Each number is 200 + 40 x the weight over its row's rms, rounded and kept within 0 to 999. Layers, rows and columns count from 0. The size before them is the row's rms in percent of the matrix's.

# layer 2 MLP down (transposed), 2304x576, rms 0.0357, rows 362-376, columns 96-143
086,225,101,284,207,252,198,208,173,108,195,162,239,202,237,234,98,277,149,212,158,249,187,216,238,193,193,195,244,280,183,148,165,195,221,202,157,163,154,168,171,195,222,221,146,203,174,265,181
095,205,254,156,123,177,222,162,237,179,177,208,259,192,150,172,229,194,191,185,204,174,219,194,181,241,218,111,182,163,194,182,228,125,215,172,223,236,187,152,204,116,152,191,213,186,140,233,242
097,231,246,171,198,210,173,224,226,153,196,186,237,175,171,219,206,259,190,231,237,231,216,207,213,240,168,182,196,222,176,212,182,274,226,186,187,227,157,216,263,187,176,198,198,132,207,86,170
097,169,157,256,237,209,203,253,227,223,212,122,193,185,174,154,187,214,263,176,208,245,287,219,126,257,183,160,153,202,207,164,209,156,222,216,216,186,228,144,134,147,186,234,189,149,241,118,191
104,192,229,112,265,223,232,178,203,185,204,225,137,168,196,281,213,204,204,230,168,193,255,188,255,190,195,182,189,189,150,123,268,209,221,197,241,176,219,246,146,263,264,195,198,202,220,140,189
103,169,226,242,203,149,234,205,245,190,266,218,260,190,150,179,210,255,208,163,186,178,199,227,224,198,262,160,219,193,188,157,202,98,198,178,136,216,233,170,248,185,220,229,232,298,215,256,212
109,162,221,151,168,136,234,165,175,190,174,231,239,190,224,258,205,267,218,204,176,295,188,209,246,141,161,224,245,171,216,258,258,242,183,265,172,213,286,161,220,207,136,219,212,168,208,116,242
102,139,158,217,235,203,203,248,225,184,182,143,230,200,232,213,207,216,249,229,142,211,261,125,210,92,213,253,139,212,209,175,139,141,222,227,153,180,162,270,232,221,229,252,124,266,233,205,117
094,191,230,163,209,227,286,231,227,187,183,188,204,275,188,181,238,229,161,131,220,138,198,209,248,229,254,237,197,223,231,177,156,212,239,172,207,187,255,236,177,153,153,171,197,211,244,269,219
105,198,227,143,198,257,199,202,150,159,254,207,194,228,214,185,227,204,192,195,260,195,163,181,238,159,213,240,205,227,213,220,230,233,200,207,226,185,220,194,244,223,182,199,308,212,194,217,204
097,121,194,179,155,151,241,193,165,162,221,133,244,177,169,208,215,259,195,294,178,180,277,194,167,181,250,131,198,211,234,171,223,147,199,216,140,232,186,165,263,244,278,212,174,207,162,194,183
108,191,211,109,242,122,181,204,142,164,129,239,110,152,237,212,241,179,185,173,215,205,184,162,271,164,240,251,191,215,200,194,155,263,177,234,186,194,185,210,154,170,202,233,270,225,161,209,220
117,149,260,242,242,162,195,174,214,238,120,260,254,202,247,101,217,167,272,188,194,238,169,187,236,247,274,245,246,239,226,232,248,241,213,162,197,253,273,191,202,221,189,269,301,163,258,224,175
100,251,173,189,188,128,177,220,213,203,166,208,129,231,187,178,257,156,167,156,187,260,287,234,185,165,282,169,192,212,199,203,195,215,199,217,199,146,260,222,229,182,117,231,221,142,114,205,240
099,171,148,257,170,172,186,204,100,173,142,257,226,164,120,137,162,225,256,182,229,211,227,191,156,171,225,195,183,187,152,180,175,146,228,202,227,203,126,226,150,218,178,209,167,335,165,301,220
# layer 2 MLP up, 2304x576, rms 0.0357, rows 363-376, columns 96-143
092,220,245,138,187,191,217,216,193,173,258,212,189,204,268,236,201,179,236,244,181,246,233,287,220,172,131,181,169,185,209,270,103,227,227,158,141,191,203,226,201,244,207,164,166,184,171,195,268
100,163,142,186,256,241,215,127,233,194,176,222,168,176,202,248,192,173,168,154,150,253,241,234,192,214,198,221,158,208,190,145,200,217,212,198,206,218,231,201,189,247,224,168,217,188,207,199,290
105,209,197,179,139,187,245,231,214,229,200,188,225,154,207,128,154,161,242,258,214,224,198,221,148,262,124,144,188,198,180,249,179,123,213,222,180,211,158,186,293,185,172,173,177,231,196,268,157
104,239,233,208,194,141,318,226,230,195,321,171,201,168,225,249,270,202,139,140,164,178,217,186,218,159,199,129,185,262,270,195,246,245,242,213,255,198,266,162,212,171,188,95,197,267,277,243,241
110,202,154,254,229,206,185,178,162,200,232,204,196,241,183,272,170,287,177,192,184,269,152,189,268,252,163,219,185,199,197,215,218,190,294,255,134,142,209,255,213,208,208,265,248,226,251,121,167
116,167,255,127,175,189,203,198,107,181,178,192,164,204,227,208,228,233,273,229,127,178,163,207,205,217,238,214,192,247,236,116,246,174,263,119,200,206,99,214,239,185,238,205,172,151,200,184,230
109,255,182,194,100,240,131,200,167,226,217,225,234,168,226,238,238,198,162,146,233,196,244,224,234,254,121,214,167,226,126,255,206,219,210,194,192,179,275,171,165,187,144,171,256,170,153,259,165
091,140,240,246,238,166,213,185,176,207,216,247,235,128,151,190,202,224,158,219,246,218,151,178,167,217,220,185,255,209,188,194,177,160,199,205,168,193,149,141,223,184,264,172,191,246,264,95,194
100,259,247,256,206,243,120,218,205,173,243,201,249,195,225,170,262,242,262,216,212,186,243,149,203,141,197,186,229,204,210,200,245,268,230,182,247,203,208,181,225,211,158,164,163,153,235,167,202
097,161,188,265,187,213,233,170,200,254,226,186,175,230,216,172,174,222,184,195,215,164,244,173,206,175,146,261,208,192,262,170,196,197,230,203,140,127,226,194,182,163,128,144,258,194,234,168,203
108,153,137,185,218,254,209,223,162,227,174,199,193,244,179,208,162,229,195,220,237,199,207,212,191,181,246,156,141,289,281,175,156,189,201,248,79,239,237,182,146,149,262,176,94,213,213,208,235
112,167,206,219,214,218,180,201,239,188,152,191,204,204,213,166,212,258,275,184,233,160,210,186,241,260,253,226,167,181,229,189,231,191,242,191,145,212,236,201,175,171,161,192,218,229,206,176,121
101,180,204,186,192,117,163,104,221,240,209,174,207,215,157,229,240,208,163,156,199,232,205,234,261,193,261,244,169,174,224,251,192,208,190,181,133,245,219,141,219,224,138,205,211,255,177,143,231
105,161,217,222,201,194,183,249,205,266,181,201,210,171,202,152,176,189,148,246,155,125,204,168,150,227,205,231,215,205,199,220,224,170,224,189,236,154,228,191,187,248,241,238,222,188,173,254,200